{"n_layer": 12, "d_model": 384, "n_head": 6, "n_kv_head": 2, "head_dim": 64, "d_mlp": 1024, "vocab_size": 32000, "activation": "swiglu", "norm": "rmsnorm", "norm_place": "pre", "norm_eps": 1e-06, "positions": "rope", "rope_base": 52800.0, "rope_fraction": 1.0, "qk_norm": false, "attn_scale": 0.125, "bias": "none", "tie_embeddings": false, "parallel_block": false, "init": "uniform", "init_std_qkv": 0.024, "init_std_o": 0.0, "init_std_up": 0.024, "init_std_down": 0.0, "optimizer": "cautious_adamw", "lr": 0.00123, "lr_mult_up": 0.692, "beta1": 0.95, "beta2": 0.95, "lr_head": 0.005, "grad_clip": 2.0, "warmup_steps": 271, "schedule": "wsd", "decay_fraction": 1.0, "decay_shape": "linear", "final_lr_fraction": 0.1, "batch_tokens": [131072, 262144], "seq_len": 1024, "doc_mask": true, "train_tokens": 867200000, "steps": 4553, "dataset": "wikipedia_en"}
Each number is 128 + 32 x the weight over its row's rms, rounded and kept within 0 to 255. Layers, rows and columns count from 0. Numbers have three digits each. The size before them is the row's rms in percent of the matrix's.

# gate: layer 3 MLP gate, 1024x384, rms 0.0339, rows 410-433, columns 0-191
# up: layer 3 MLP up, 1024x384, rms 0.0335, rows 410-433, columns 0-191
# down: layer 3 MLP down (transposed), 1024x384, rms 0.0423, rows 410-433, columns 0-191
gate410 108:113079129156131187083091143154038096118125095127147083183144169111156115050140120148109125144170105111200084117123155115177141149170070088120149125132130137100128143178146125119141155165137073147095176146170104132115138055122106166132139148125128126110117106162057145108125103155158098085104140147133112115123132135122098117135121121163080175082172136100140113190136113147099103164122182183175185117153149119119088116124138168135093142131128120123145107109095060118110086129114141126149171111145092164062144151158085100130113134112119110130099183180103146135144057097129112123
up410 109:064137110118129136106156105133171167189076093086146093203154070111081149079160141156124128112116137116102143123096117088077159132141128114056163080078118042156135117083125145079153173125108157150116138125125198139159122074039204102148101119154149097112164135180104153146082126124123132139134111146112119114208094173123134144093144113059184117138121129095100104177069118114150101126092146104141142195165134137151123140123157146087141162150176123077095191100134156176109125141089181103179180175160136127108168125223155124128094090139086135100083155064137056115161161177164140095
down410 111:108084123107126145115088146091067090179183163140125147147104145121147104095147106156128079123157110110169116169132122098097162142136121135151150106124112133114141145164203090130139124119111096137168089088077098117125115094154107180093121182119122125106088163128154129138141127137081090101139164102186180175148149128205134142173185104162080166120170141178103159116101086107138094096138096141158086131096123092144157124131120173109145173101092126117189072177084135106111074148157086122146107011144085075184122101183157144122134173100159111111112100171118136129151083123108093116
gate411 095:107091125121170151074121132223149092086107120143141117105185071118107132073130121119166155072128108103120114151107117170137161165096176127113114151088118128077125146147119168119140110147085121174051135122131086132095143096071168130179108183141122101155135087126107150127113097133091139165162151106132118181067033100150151121154133068126177172114153122073192140124158162122100179147101117095116105158126129110104122124077144192109097068121102140155054090165109123083083096100161115155121153124140085153136201207110126095132129104112124112055112167065106104077112126124142084150
up411 091:104120088107110113171119156105145154104084083077144103186166154143102056156160109142076112118118128105147097060141108184107123109149115152049125143122152156119114154146136208069122125120170095083163154123158199131160087146138172188065155107145147083111022090149071136156108130115136093093130135156076148144137137145150128152072106118183146169140093118129168127139138104141065128125124140127120103098117148143142119102083080078116156113124111161163188134171161145095124148070114184093150089147072172200110164121105109116139104104134084159128122136104138128122155120181119137153
down411 092:149128180115183134103152133175118100088145162147124119124122074152127102126098124130163133104118156122099138210074144130158113198072152090173157125133059101154117114133081114114127096090052113176107151130088099130130132112077131081171131182120096098114111195128135165108125117170125181134125127167126144114106108118122128126165143110123144145144147186083129088159128189089116108137167066128141145172089087152136144141134170091124128169118134170074123109137071151136149090165141105114100115131128081020173121159145112085128138149140118083094149170144171123118108131116141135157
gate412 097:096157152170111154080166140159090169083093110106113094148090106111141097102071076078163130125133170111127087126142160159134164086130171114168108119052115079100106119140128106155072132168175142148107133156146097126174113127141178121052181136116126113113170131097124138126191142106095073152163142119101074152090144168147105151130090136151109166171146152127109151132090123159068107117199128134135183100128133097066055166150146214158090154089123132107160155178145163075221080146142147164112119034081151076118119161086125118175140114067127192111159107156114140123103087175149104168
up412 106:055165117103183097134193104160102172106133148128132123121119160120120117141065152040149061177138171131104108112132206136129170115130108133142045156083209115081141112073150143151068067141170143118079150162106146121090113103152162088109115149110116120118181092104133105093141106049135107167165186090149141151138141119121133092113141104102172113089147140139158145154100081160085109164145120079114125073130140141119071144191151175130110128144139117139124170162125112095230066086102125150127128098089121123157142145130076125121137168131101122112085148147159162112132046115190117149
down412 100:115182129076144085169144082137140117113154109138160095114147063169091144153133186145084092117142082141078077070123151060067202110139146159090143114147113147108127126086102101108209083042040081132177120139112159169097142133082108137156094113195152150134135074202170098121048165146133106164130138136073187117138146098084210085082107096115201121080118085122152122125124120124133163107121173040140113108118126156149084122158134110131127152139186134112081192121137105158114128109164135128131077197122154087124104144153116142107174112128124150101099153154112148153193146101144124112
gate413 103:109143085097147148096096132057095147133133097126119098128066148123071134105149057202143090105151081174168135158145129120131118106115123070142163123146145093116116198145109141109127150149164169151149102085147162092102149123116143164120096131165164123109148161165176133091103156123109073110132103098132093064124157140178065092105125138118088141195123117113149131104104155108085138096093216101117133080087085138106147075078110103162137142112134124102143147101205143104189135116132149141192110152047110110121134115117074076117129122121149069143155113119137137154115109162108078122
up413 102:087141105117131147154092134160114092113160090187143140124168132145078101075183103196121135151144105090091124192078119121143192161127150097153113136128152101178105105080152141140135107043133108087131098180104101096156154101090091175177109141160112099113081119143117123126124120067117162160104111140122118090177108141125111137159132120084109151055138129113089093151118149100191079103110137138144076165184149146113126153056118075094064113146129180067107123050072108149121125063106123131116160116055154122082127117104151117175106143115090119105184120105116118148092141076097115139
down413 106:121158105143124116086155124098140129153072123110119117109110156073154173099137105166116114093163137165161156126163167175096162082144112152141128158095110146149145138164096098108195143202143129175170074126104126075160138194205135181083140170179125147140093125124161101111131115124113062094161112112138170126134122148173128128095125112146106075176159106102150189086180174058087150138121149124127119104074097131164140064090135108140173176139123136145179130199190110106153148109163137141118122175088127038142069132136099146054157116125163107113112079126192138142161095163182098147
gate414 097:185158116100101101092079208134132110181138093149097080146143117117168168134128071146140095122090138167096138139145139122173127142131126115149156106166143182125169169156137037100092137095164154126138131147143130112055152113132156197132100086126144132094112116148101144127138147153160068120066168133102126144066127069130166096157133156186099087128072137165089110128131118099137088092097141178105179141076111122115124122080132115172118146179163135137119132103170129115183135130169108137120154161088129177100078175084135090144111114050129141140147133187185157189079148152078145141
up414 100:112144097142137145101140166138066076151084109201098119093072132068085155142189090147130153203076089102134130127084116119119106163093102122165105130146158132159138132067132124084136120134099120104113122164173131117089126131125114177138119131127116140134157124131087169109168140126157107148092072124142143142119143144095143174114113157182188204107107110105059131128108118131133091207111128169108141154166151107095164134083089154139085162168102100139078058138131092097121128098179153071129135151087127165133115151112116170113136135097122111119161108172164161136108165147155121200
down414 103:075120100191133155129081097095085048131059122123128165123152129170071143111112120137169101090184150154122108097155177169058083041115085120117164122134132141101133167095081190111168172150161125135111140125106180116124138178112166111118142152140149091176134098121153152144161130100175133175180145095113085073131120108141083202179135153148100164112165086095084150161140050144126069167108112120180109122126132153120027077131101154186114136151108175118162098125115129155083175086087147114104129110160126087111141160119099125076148125164110134143003135143129117068115119126184110129
gate415 093:105077119130126135117121153112112093065074135186177135137159167176107124056183148061104130096135152143166116137147116115135146147087138063084163162152126111127145174136107133129129188163074085135168097144129195114117098148125065169179060043126092128090136043133130139088139139143155105071100138141093157104070106092067125079132110205130159140096121154079157178124153127082119147123128165099100092166160148124139106084129161117122111162084119099160081162070135144066102133096144109069126134173098119130110087134108113128122173094060201162094158151139142115119120171079153190161
up415 091:111129168109197118115085096138121112113097130060087126090136167144126065168211105185147134185113120157113120148118114112138123103102150141102140160136140133152137100143098181105128170089134139078111119141077122097093154102100072112149111153112204169117162110102153151161092094192077126072143150084134105171156128083072108163119125094126173133153111158117130121103172182121113174123089124138127087104153105110125132097172100190141119164086099148128136179146165088147142111124114151097161095148066118087113152095167091121085104145196099070065105123092184190150118168141139106149
down415 096:129096086127102110128167154171144148126213132160136091121126157129080137158102152076123140089102154100097135057132105127120123171142120171120117101108146153095116118126186080115076051176132117200094146123183133192138110120130138123107109130126085145162073138167106092102140129144112145142125113196157124152099136157152099104119130232101145082141130077115108079160128180149146071123134098103114108122118155099120190194085114106107059114105171095111154072093124155146111132175145147176115143031182177130159149078107123083089088108040131154155084163152115091094121103137096140127
gate416 090:162166152175129105123173119140128076119087130145122112146106109159107061151114085087101063096121117158154177121127167111101104165124121132149142154127148162077140192126180108087095130059150119121168160155122133147135152078100094123135152126108167097071103087090104105136116146146149146146119185167178139150093115093120120126077117165076147133129159213176108137113099146133083151053155105162119184169148114127095122117146108115166146121154116066152152143142115161166094127155133163169129062134171111130150066106146104174178125115112162152110123158110150125176156168143128142095
up416 093:106118129164115112142146124179174130141111098100076081142066140152133141127143077056095049125120097102172158093153117125098112140088140070108136199113076186122103119099184136105098181124089190155085136091112117132146158147168152117093146121119183102103133051114106094182074138163094157159170169144123086124149181019148096117136108117121104129145102155188138133149131159143129146063137079110094144108112062125127158125053134098117123126137114068170109099152124173120147161127127118214114056111165109140148139127089193156164103134151167111116131130107142092166061079156137149122
down416 088:143080104080126166089151166170166098115109168133150082132102112108144135144031134112068104150113106099131102117173154068081111105106132182156120158163069154095168147115102045117176135169112133165151106118105114183049095132182087097109170175102102108126078147175163141125131176143176052126143116157149187168136152158184087205102118138195094122119078154151101130179149117113128105119140104141115120103142136127153148174101132147130130136114115133179140116157122128069166153129119117127165105067124138130138185128098107145067095109098134150163062133155174121120092121110140122123
gate417 087:092186083182117160141155133082123075169175173089085135122087192149075133085162165136099079149156175137134137053119142116168102160160131101082105112110123093074102161093100140131065140100106095117068082034155204098145091105065147123162156162115126113137131167136164175138103123118110161113176116125164146111084135100157121142091163132109176145137178127126103127111159137091123127193202120131112144171132159123121158193180110056118099101130171141111148099130093153191084136118232187119165098118145106120112117116082170102151089173106061164145123138091122086165110132130091134157
up417 085:135127106136100077122169155132118115139200136098083117130148145080134112122097091116105100146195148080132184145098132140147147101133131140160150175187117152115129108109125093143134135182162082077164110155078111099153150114135146160134079174113154112083145146154166092166118109172086134152076181105120176104097177122128112196157129188174081156134144155092131171115165198142147100101120112120077129122112052142124153132086116117071113085169103126148180064125103149113125097144130150092080142138146137103130098132124097131140094136131142121120179118096116107095188147118138154099
down417 079:133119139118156152136096121131150142127075073180168112121133094169158175146109127111166172104068125162131092166151112150113115143110081136140113112092162124181139118139116139149129104112120157134142131180155115152101104187187089107102132078162102174135106097119102134092088152135157112111131089162114108150130113145117177091048143128102136115127102091157085089107066066175109131111105091157176117131142157095135125093154144132169136177105146075127107195145128128119170135111091071168174135103091206109137107139106139155129197121134165121119114138169178155149115125119108101125
gate418 096:147106119131137127073149098081149208155105102173129117107085090091098139117087119099152094143164123147119161166112110168142097165188103144091181072096139130101129194145154134141124119072135161138139174126129121117162150127098139142069155096187144082158137084170071114160171172105139135143138157103116102141100059169116153098131124148174077098158171112164148138090105123132103123118072137153153129142097161095096152077130147114151218133155165210104114151154168190090109113172155130138171188130117114100117109130104137136171108136129095133108133179061121154099191121141133174134
up418 101:175158112188162161119144142152120188162178090107123092118104135150110128172087089086141115107173134147111172173147171126175169114140124179090146122095172143099113127119100153156161108114150127128149118105080174133129126098096149115109121116146102126117174125144173106172152166100178067103142189087098120126117120097103148132107154208069069123108122108177159116124112076104127129159107175130126103179097167162123148144108163114154157098165148123122125113114172183109112191145115089075079159184117129150161094163105138112165080073146131105105120132082126119126166120086121180139
down418 104:185124113143152079148139171175115126110163141094141118056151091111161148155128091143117134114156061083145113123137126093165154137136145151160124176100169162131152068079149063080180106222100141167120100100128090150125168084130088154141104100135113183139081142181219104156113148121155047130131117117070163168129112084095119140139171197095106112049051128140130153164116087144124137093140070119121126099137143189139132196110126176147103110140128055207132079106145163115126108125146126130082080175171140185094129184114132146137063123125143123112147135145111090138081098118169111114
gate419 099:121079161125144087102117099114174209128093121155120123154101147184095135139102094114095142133073131205174126134108128163088111053121121146170121147097113138070112147164152124120079102167189137124131162136206142207134119152157154064116162080148201102112092136110180092115124156146125118112063112185075146147128118097125153160149086102101107109102079104186149122099103095120146169098111100111147150130126143100099133138149186164161180131120169137138112177149110162014116105194131151195102088087162137129083145128119124153131139144133125132133173118072157099114119089142148116068
up419 113:123128095105119178162142131168099123171076088141158216146142088112108124137136178161186179155190118094119130148150069169145105190136116125117130117133163085192119120131102169123196138119089162148153136143125127092107144109118074186126112133194106099175131133161091127134124129086136128163150099085176116099201150155111139145110150071167125164162177126083088129176154088181146067083069150155116097132172147139111111135122075168122117152133113141096089155106060123166102186103132100099160196143081158158176116111159137142102106073145123134078092158217132143100135161094094123126
down419 095:081086080113108174137109125141155149140114146143149187204077121186090159139177155126118132124129137084126141134110128171067068075096135136193156115146134145182147147118129124091104133131190134084176144158191134181093138120101113087156151072167115129107113159138153114136108157166114146191148086118133107114161102142121145175163085068086095159157103127112155084114173066116131146081155130136163107087210157084080110162132155165129116173106136129116157186101070117112103060127128115146104084139133150045152168088097159105143125129182118111177118082133151094112070104124107065100
gate420 101:139142150172197187102123149144077111163135123129092100111106130138143143121124109167100125125178110108208157101076110145150141169142102143125154106125057069086145133124111096167108131082148087148092091145113122085093116131114126111148101191094166106046105130114090162085101165129180130138145115103170164100142154179174140138141137123085145104112136093155150039132129118133084134129126104096151122105166093052125143143103116112148123141155169075134139087172126116122158099152137184102139115141117121088110180155072122124128114171173164095119109193096145079111126114128115165155
up420 095:110123153158097108167136160127182119205131190138111113142107114119195073225135107159122118027103111080125117116120170128146122190101182119123173082201134066120084118115142083219171072141131153118170145142120178101127134078144221120099110147110147076149113091137196172112182158100126117144109114161119151114202171147140151060137105151103153080123171166133132105097106161073118068090138131150129127138071143125112122113109141092146081145129163135142173131156134145156092144173099095143115101127120105110146139194100092131106121158077149144134174128090052097141147114154155135119
down420 101:098161137133092101109180073085161114088119095105147145094128134128084123104137115133157119190174120146115134174180131103091136084160102140147086163146194150161179145109113115091164107126148124142096116105163076086135099107101126154138100087126105157167195178113136136157148124111098151121164138084134102094107118116105104144158097091105070142165083150130120192165108079142180105114075149094084146102146133113120166177116087164103107108156109169102070111124168092116142078125184103147105119120101132141098140091091143131111122128118101102170126108118185219105118157122122048122
gate421 098:089152124075192114122086123146120102171090105108129091163130173144122157118157140191142129148106149152102137152093151116089094114128101104090149153124170102150084083115131138118110104108099147090107108106105176104166100101112110161166123132113159159162138149119154132150093135068127128106217144145093089095129135120125104129088142092159111153162169071110105134188124141104168159078105204097109142083118113059166128132130090108167084177109090141066143156152113108194150132112110095073170083143114122177150194130190107142125095172137085129105145154102114201104079111156154132148
up421 093:146085097168132109094098095160154128152115207162127185117152110074106126143105148076109151147172062091136103174090090181167104123096129103130168169104144135108134119154150055133173139121117157113138151173123156126108206163129128175143121110129111155138098117162101163158093091133127061183146074131140191097178172105121155075124166151132102138094166116092135050137160172140112116152102078123114072110093089104111133133148105141087136127157119089115105157118079135148099157139150125118179099089125096142156135141117124079127072161105189124106103131131158123098102145169096118087
down421 098:068194062146109169162152165097163116138159086087141153076098146157105154117080086173135129085122166138189131100161132135072163110116117153091133104126145163143076109140150146179100134113157084134075132125124071145155103122147142120120132127083136115068156127083127088074160170149132131136088156091144084122112122093149083103126104177133153150177083199117128121125128116096151136134205136110145178104179150171172119129133158110094169141122163167147121162131158090117188086102114139134111140100156200102152089118153146153163139069118123125150193105086138157185159114082103112214
gate422 095:099133078179104084117173131096144127108112149092050114077135158132058132105125191120123124158148104079090117107130146117133126106164158108067095125160132116126113125183095114135151097091121154119176103092122143179135077171162126143167133142071159154083152081141139168132179086115111117141155141124099144118111174084130138080110164092114153138155086075141097149117163133155130127129168152090124092164094060057063212153135095106109138102107161090150163105123126087154065166033111111102167071131125065164095146097105149147087116194148153127138165102126133119178102147150139174088
up422 087:123139156174137159110138098082080167131164176092123156145145136132167123108113112069136145151134135147139114134115075161090171165161091120142166112113111150150105149162090154161177103130166140124165190135059070131136110130117158188131149078059158141064149139170126161140134132135147174101156115079062103094208140136163106196131182122040141104147128160125149137152135106111123170093097138098104160112117094080158100106066113091124177137174129098110102139151163138139081149156128173113131141084126113192133110137180092128147109095098180136134125151156083128100173152178160147119
down422 090:153129104083085094144123099155164072109086085154138124122103125119104152172111153189119092134107125102106152133134150087163062080095136134102087136169128120098123118107136123125101157097092110098132080126172165154103145136139108063104097174189095137172110081098156071122113103135119098118108142162191126132061131132105157086147101146202128142099133088128140130111130115138141083134174139159156122179124141162098078146200175163122104110075141174151191116095138134137136127087121091124115116175115165085099115164086165167119117160148111154130119100107162126134107117103142100104
gate423 089:141166177120164159130111139134174133114176154161095104092077110168076152122152110115125134129136134115125147142065151159106079158180137128113107088146058074098132166184102136152139112141117146096129139137125146142091110162088170115126112116178111147129145155083131170176204129168148183146134148126122157160086144082133146123106115101124177145171109137127144065116108110082155125079091103162136114151142146173145100123135136179183170126045148107108046135102104097105113210145114211124166131140118126066163101099138132142142115063126176182111118168114075100126147153077083132135
up423 097:127152086166126124158123114106213099106097127113131099145070145109101162164104205157155149097093087115124129152203114123072140090129157175164111178119135133159126080070094081092137180132058178137180117153109142120111157131102175181159098152190094149100121123154103090147134107073100123174080072053153143174118121089212099112098178093105123171155167097129155056158189136133118088164155110104086110164176110087177147113179135156113159091136154120110119106165163110158104166118095156144154113106138158153096122134166161137075070146117213132061186131108171139089127096139079096106
down423 092:130170078129120156111137130157078141194110159168151143092177126093132089173148084157167129097199136126109152150141142128190186133070122098177205140138188142077179125114167157123097127100168135153082119108173109129125135070113154116089134152127131146147139095142093148166074066117130095119115134208104086106154126153097138088146097173127115161085130162135112197146162148121090135153146151055119148080100121122057126107123150068089069195169110133120142139124112119137135082099149095131131143120124110134128154179100145097101158075145082080193104118118103146139111162120120127074
gate424 082:062172131099188108169109114144164141078036108141175147118105103141152150109168109115118165139134098157107150184088131152167120098126053164164106132160149073132110121130158143153097138095132109101125156171152209123100110106098100119108149108141110129114119126155135142121143141086135159131120110163158107178088176146080120137150078131050128060173074125121147160141175114171111152149116140134140227078064178165081145129115105115188127050103121151084132153073103109127133115147109113122112124164117173083119084188038176094165134102158100100173120133097103137127125137110099140103
up424 088:147078145072089052098133127086117107125159174147115131175193084142169169088144121145137058115145094191154085155143114121084197109082197095134132146087067109155138121163139140147127121151152150193105200112110102157108104110131157107087091102135158100093109133129107115187129142154088098118077157135058125109210080162142112072152137114148132143099130121119128064150123153076123121118105119128155104183110113114128109058092137191127157156135210174106102159132144162057125128154132103134100140080140157177117134116158118165126116104102137141146156198180104168146151137158141116128
down424 088:078150147097153101159123113100126129104056095117140133140161104126218187093134150135171079095087036167115170173111136158124103110098091124119111135104121081104111146133177185198075078113135153151126209159141138118092135101112089122099095098144101137087150103107187129134120142153134121134115134155164078124078144164087136085156056111101157098141118168074150137180157103160130092144162156152158130094105121116170143118136094101172163048115169147078126191125156088124118095131161098134113092157130092122132082154080140102157157073124110067166088175145086130144116161132147148117
gate425 103:124126103121121109165125092174124090103144094155118035124130115090147136137120123095061204064152195144118150164076099099106114164106101088115164183141134142075127099146136151133140097151137118139157170173139110177094156183056158131149128132152099126165120187084108109130132190174143148164080099149159155148183137081114160165099104129128119110095173103133096118185137169186090138107058153175106198148146186156104116152122186197091104190135134092197131141119120147167114111173114142091093126132073174130088115102113131164115135142111114117107119099143152092106175185128085136112
up425 092:151091160112084130095136106131023049111172114151131180153127195113141148149152109117098108085122118159113077138107125019217195147108100123178146118088060108154181139147132158136114165069141116198093138090144136149143185087132106158147104162162140087173172146126117173078105107182121144117137151133135152098154127065147118128105164131132132154099140122154084105160099139107138130111138084072156138176098181175154133127067109090134061100138151148123107168122042142085097091184129126070112151151174134141149095165141102112153082076164101109111110155151140137111166121131111141111
down425 099:094154064175142126120101169108208118127095167091135147095135127128097154117157058112177096169162130070149140124116167193107146101132174134126132063167120150112060068120149133134088094113139156090132071105133116118123170221107113116151180072111130180082101121150175149089148123123086125102118074118144143126097171158123112093163107084132095105121123096079176114170130154134197161115160151128110140089142093092130156165108147121188110140118080084162131098150144116113126165077081116130187129107116084130136144115134198126102095095098174167119156128145115134156060094114093143127
gate426 096:127156132091154056143124139124149113131097072172138136076125107114133124178159098112129127109146108090134149171081111154126137133113143123108114124133091125075103135200128138138100151166128167092135144206171115173152083203153099145173159195132170129116160119208128198126079149159094169169102072147139177158163133102143161123110062151150122102158133095183155145081170143134134127164126111123167117125127145122108145127131116161150098108093122137165130150125150151162133189131121035080198143187079138132159177148100126133098127172125152157127127128133097124134136135137095116152
up426 090:129165159133159098152101117111144150157080122153141173174145099104128148137194117018132147115159162136131149126172071164133179143165165110120079087084140173103088169149154059169154105155154169138183114179123160129109162164154121142142125100130103087137129108120111155157164082161134106151070121145137163164134111114170085173131094150114113052140069122139172134190043139118139138136120150066102113145143108131062130069075165172128072107082136131137174104136144164139127127154074162088078137153145096095103147148127067103148169140121118144121126110151090131076176175133080157176
down426 091:128109116114109130104130165125106073115166110127108123087104095129122173100070144236068143147137101135170117090149112119113070130130101106134147134172147101180141063128140152124095132164087159110088109055177070108153104100176092148090105182099154224140135107154177091088120203106113195101165099065137163095144112136102125146125188140170169142116147154103141111139177139146139139156108145206154103110101148122157140208156120112138195138152120088115119135117103099140148166090152135193137109084126104076124117125131122169107122124186153057124130129125172155146087067164142182087
gate427 101:123096102177140136143119180144104113093093105115143093138190091125142115109090184107123176113170087100126136107124087113097163136130103115141113117116179081150191096176088098128122192105117124136159087157083097112158098074106127120090140133102200112125157059151030156139146107090113141099118094065167168143137091115124132111048115108145122123130162166132170143124144093135040127153106076138129172175130153164130089192107120171145096126142132118125144168108117144162126148194126110112054092181179110113149154102123131110168068119119165143105055141115136137109152169113152088112
up427 100:173090068180089175108096165109079078185132141070151157134135114134128120204134097180118086156156106097153129151135145138143114103146129143086132116160143169110053183141106098138115117140151137089088109170160086105102129152167177148094131158113158143114140097152116194134131101056178089080094139178128141093171163150121218068135139131143128137094128106145123117098141139102154097137118089138141142155125097111116058125099100153138114102152119092176158099186140163132110133105120068202118093113122143124098219149118151147123164146078160118167164064131149135167117133152116118218
down427 104:130140156088122105140182088139125138056162140148139138134124083096145073109142158076056134140122162127090081122099097107146160184141117151144098125183083138112125116121118155088148066046091087112221166170161100115181064163112090134128166142158107108172096125119092088162244151179103150150101162116129124122122092144117099135111114081138144176123199166123182173128094127118141125115117124189132136142118123150184131098158124128107134108124138131146105140116080139156171214145075141121117139146114135255088112108136077194107113108162132119128149140139114115133138141111167150077
gate428 102:130169149125146130138085133166132155161128119094073124118177168151159095102096055176096150140090094125156148115106097087132177160190130147161129104100140150115163191126102121093093148136106116124163154175161107139122153069094199134080112103132127115130088111092062149070142180160132104150116093136170144106135126176111159120088160129154080115097101106158107072154162097122101035158095173131168159121109178137198141131178139155130128122095130151060128149145136142065178152096120117134137126085142167129070147105139085116116100129142126070125116123125121171153160108139123123138
up428 101:093109175112150077153176138046157145182168145157163134116084165143119112125111157098140097119065115115136056087150121105111117057162178124151101085142103122075169150143123113140168112135154130141165112054092111119136089119147114117092138095137145146074179130150104090089173140108041141119130151101121129129075172117128055131124150172087148067149126095098126118159118097132149172138060120091082079115100097144129137121163052157124151153043105125148100098115129111086136160121127108146158073212133146119123126137127108182179100124107149113180139155141126134129159088157130164113
down428 109:119137156090105184109098133131160136111139150171166190175164147124081101071174132145114132149098163158069137072065148094199068167090117099137109130167110169066129144139095188107114148084123137160140071122095101125141131157056171084116147137181134133139116146141148155122087102089118119243142128098111075131172146108150130142117087140172111098181115096127127111110073105106157177095085155152139146140102156103108213074114169139118109166165099152148089136166136116095095083141118175103181128130193118127079196162162114147163092174105097136132084145093161097089163194170118096111
gate429 092:070100144159181169130147103071174119121114117098106144175167048112172173105124073170139088159173129097147122154135121121146147111092128153173090148167105139196134127102134153107100135190183161093089127054117125092082114108128114080155184084089138135086118122171169133130166081159100089134185143099110168117168154152189115128087175153099174149122130132133135057115133134160085146106073088159171108144073151138147142119088103113162140094101145135124097112156139157142112160163162100116075116116130114138185186171079143164172117100091109094084146156103154126134089124146141127118
up429 103:064125173140144148136164115098134059083135166131132170135177132167191116166100125139163136153135169147121144161132130165128137139077142096147077156180196105113104082063124172077114106142126122120112190085126225125072157119166164123166139045125146178101107149107160161100131063133064149165142105127145179140150131132124145130083102142126155176066184124127076144159178147136061104153110138154167093124135144157151142133145067150104076125154116101118109093191078117134090093187166170116085134089154136166123105139134087162071089150177090116111137119105135093097154120162127138100
down429 103:197160124110139072136083151182140161103111168172143109113108144087135120154136155138096170095131125162124141150116087155088117131104102130102109078134155141080128171160136109171182076140127120153147134170083133211168132164110074101092138179148102154158141109105111086085098092133138094111023156116066105115112095108065181076111119172157083109159136110135099140107178137122124099135124152114113128113175073171095080159137165148131067160205139135134084135134098102121148070152091150133090158117121141097070058096139139110100145105150097174169141120157167140131189114113135124123
gate430 113:089136094173112145123122125199120141122108147159141097158184169117122156056129122144153176168063117157120117074078114145068161147146161157170040155202126123175149133080136168147099101082164169130033113096126091167113082138118169137126124067107193100107172148132069131092109132107058106103137100118121139120175075133079103198186138138158086108161101128073151185111113125180118116123146120162142087182135061085088114175098143125126127184136134176110081128105124149147120073152144084105153182107083127121114112143106108155124134136101112112130127145141100138104095059177131079110
up430 109:112127131182092129055104134143117113158121085110196145096094153168139188126207162178170116133161149099171178126130134161160070085155160153105126085093103157097108170162093153089159127150170102130126139124084122117075180131099146142151080079113041122125147136116142137105068076118105133106090196104163128083113123134097105138104106130061140119072169140156143046151134118068149137084139095126109103118129127089136126124134028154140127099128155124116108144125120105088119116165071184115171152167108143088119167157088105152094121116108140127112140085133101108088159139134103157145
down430 110:144121145120155125043180105155087172114102152114123142078165061160138155113163209117105087163116142105118094080117158081125131132073171165163103125132125102130126130099119177122151063093081126109134140138081045119095126104132146132153078132132173133102112065108163095075157106173128057090106095076166116103080148144107083082178148109146102112066076129175106066134149138131114112129193109125175126081144116092158110138112136184191109157124210121096103122078081133083142143158149101126045133121101132069177166151096065121122144139115076140125048131065098109166126128159146094137
gate431 107:137093083129150099130040141155194168119096108102094137083120103136130163110142097173183124127150137108149129161066107161120134133095132174105103115149091126111112081108142190100100175105151102105100151161160152159110219147111182144137128150104130095111127140176143132102125069129093092142045080115139148137098101161134165175146052106158102163165132144165204116148125167149127122103076145144118165099136115149101069112080169137138099089070158151135148087166129111127200126124122138126119154061066096121130158171060117096121134107162072170090199177154091185076056135166086123140
up431 117:103111162150119084107041108143160184129084115135098159161145082181170122056121129147095124083158076124137106153136162098184123133068154069177132119149106133077069133123119105127119169152145110138192131139144157105058082168161128164124105174079179153079109157150173151089107110112117152147113128104077133111137169132165138108147153089138103126116105114182180097164082150091152140117131151119116096131128107117119099061137140107097145123098110104114107120162130081133147112071137083134132146154119091100137136166209176056100131087082121126142121127113147137107087163139088155120
down431 101:166136182095148136129126095099117100106123132141169110157112120104179088088171123145048177078134143134080100122134144114083138104138088085095131134124095141177081133145059124151141105176106138091155083072103146183098122182109078083160152088102064144105117177113060089122110105131171182144154111078121129098093106193132196119078072199182076130120123102076164082139129141116162181148144114086105110144124121129185095121178184096137090128185062107152072102122146081145125111096181122122114196139128157099170126165138090107132123167120157176123081183118181108130171139080167150107
gate432 092:105105156093181148103092097166160142139173093094104153101087140159176196076085158131134111073141063151094122158084173102115149108134136123144113110084151125119122097088136131143149124128106131140128160103084112135095123173096093144147125127204147115160107154125186149110072152096080161102127077082133156165102103117074132103174178087113176126167136116112155135132154087114151106146110090122165092145181123141132136096129095106160162087146156160128185127079133126130145104111128100126124169118175096116131140100118185067110143082130131096067156170093132107146133163140133107102
up432 093:128127255118099199086117158113140061170125139162109144114038151113134145117079166110112107065071118182108150108086168073131142129146166099124110129119118087122116127088130183140116110129135170134080148098101118144153134134122125145104107110143078145134134132109178156142114157106062173193130110128168152126076136129087113112114129124104127214109135209125101130157139126090179162149142108115096074108114166114084091106145129104191125081136100116067127118140082097146134112134124167105168097106122112132102136074156150034067150187100162041066203152075144111146113160159126117159
down432 092:134153147127087130164123136077097082132091113142141122123133126130155079153168089176103100198151186081168100105112114138167108124102102098103109149154149124119135160105136117112064123110108121094134103135130165085143055084075100121151161134062105141110154075150100152145220114133098104110124152074102140066108170124164143143121133112181111117088130055100129095130159151158110098146117144128119116094106128088120166164175158160104088146146090049162095141154131155117149209140154135096057136194120141141081115114148066162149094115128108175095095128174109155098145110100124148134
gate433 087:059117125105128164119141093098078131206134115084097060181088127104169175131072103138146139162130152173188140129131101121113146116129071138096164165126087164169196184118097193091132222131130148114005108088107125163106141101142175050146125143085144120099098123109164147121118140144125134164148103153131113172088133120163130166120129151112052059111107150133134159127124120172096143101129141121204132078087113128127103156090127163116165155107121152170114109130116126149161075146162153179103162117144142095139165123063084151112131166096130106114098136104104095169115152152124125095
up433 106:075102120137143134097118145141094132182116124094125088132129168097153186106094162143173124157151128151182117120123146149126133133166062119048099136111163145172117115086055134158113148156148144140003125111141100137101109108106168128090188129099142147160164181116171127080067171096168120146136082125144099089122121128139116164128138133155099105118115111114119150176110091127136118119110108117110122056085132099187065160168135119114185132130111111193172086158167096173122088130141118150122179063159141124126178117140133129083163222082079153126116102096094101126158159171092122141
down433 086:153113153145124107135117177123163199069093165148174188074159129108154095139128139093073116118120113084096100117132155131167136185142152154192096093141122088118029069171169103123142074119107137154216163158137116083154066177132071168112109129120116178099143103167102171158113148103121147144118110123122134062173106143097166107097147123117224143144138049117131113098149177120138092152174158142069166150195182168110203110178143113111096117167111082103129179155102170075076223120093153111140133130131107179132112132191158117152146079155120176160150103118151160106152074113110123092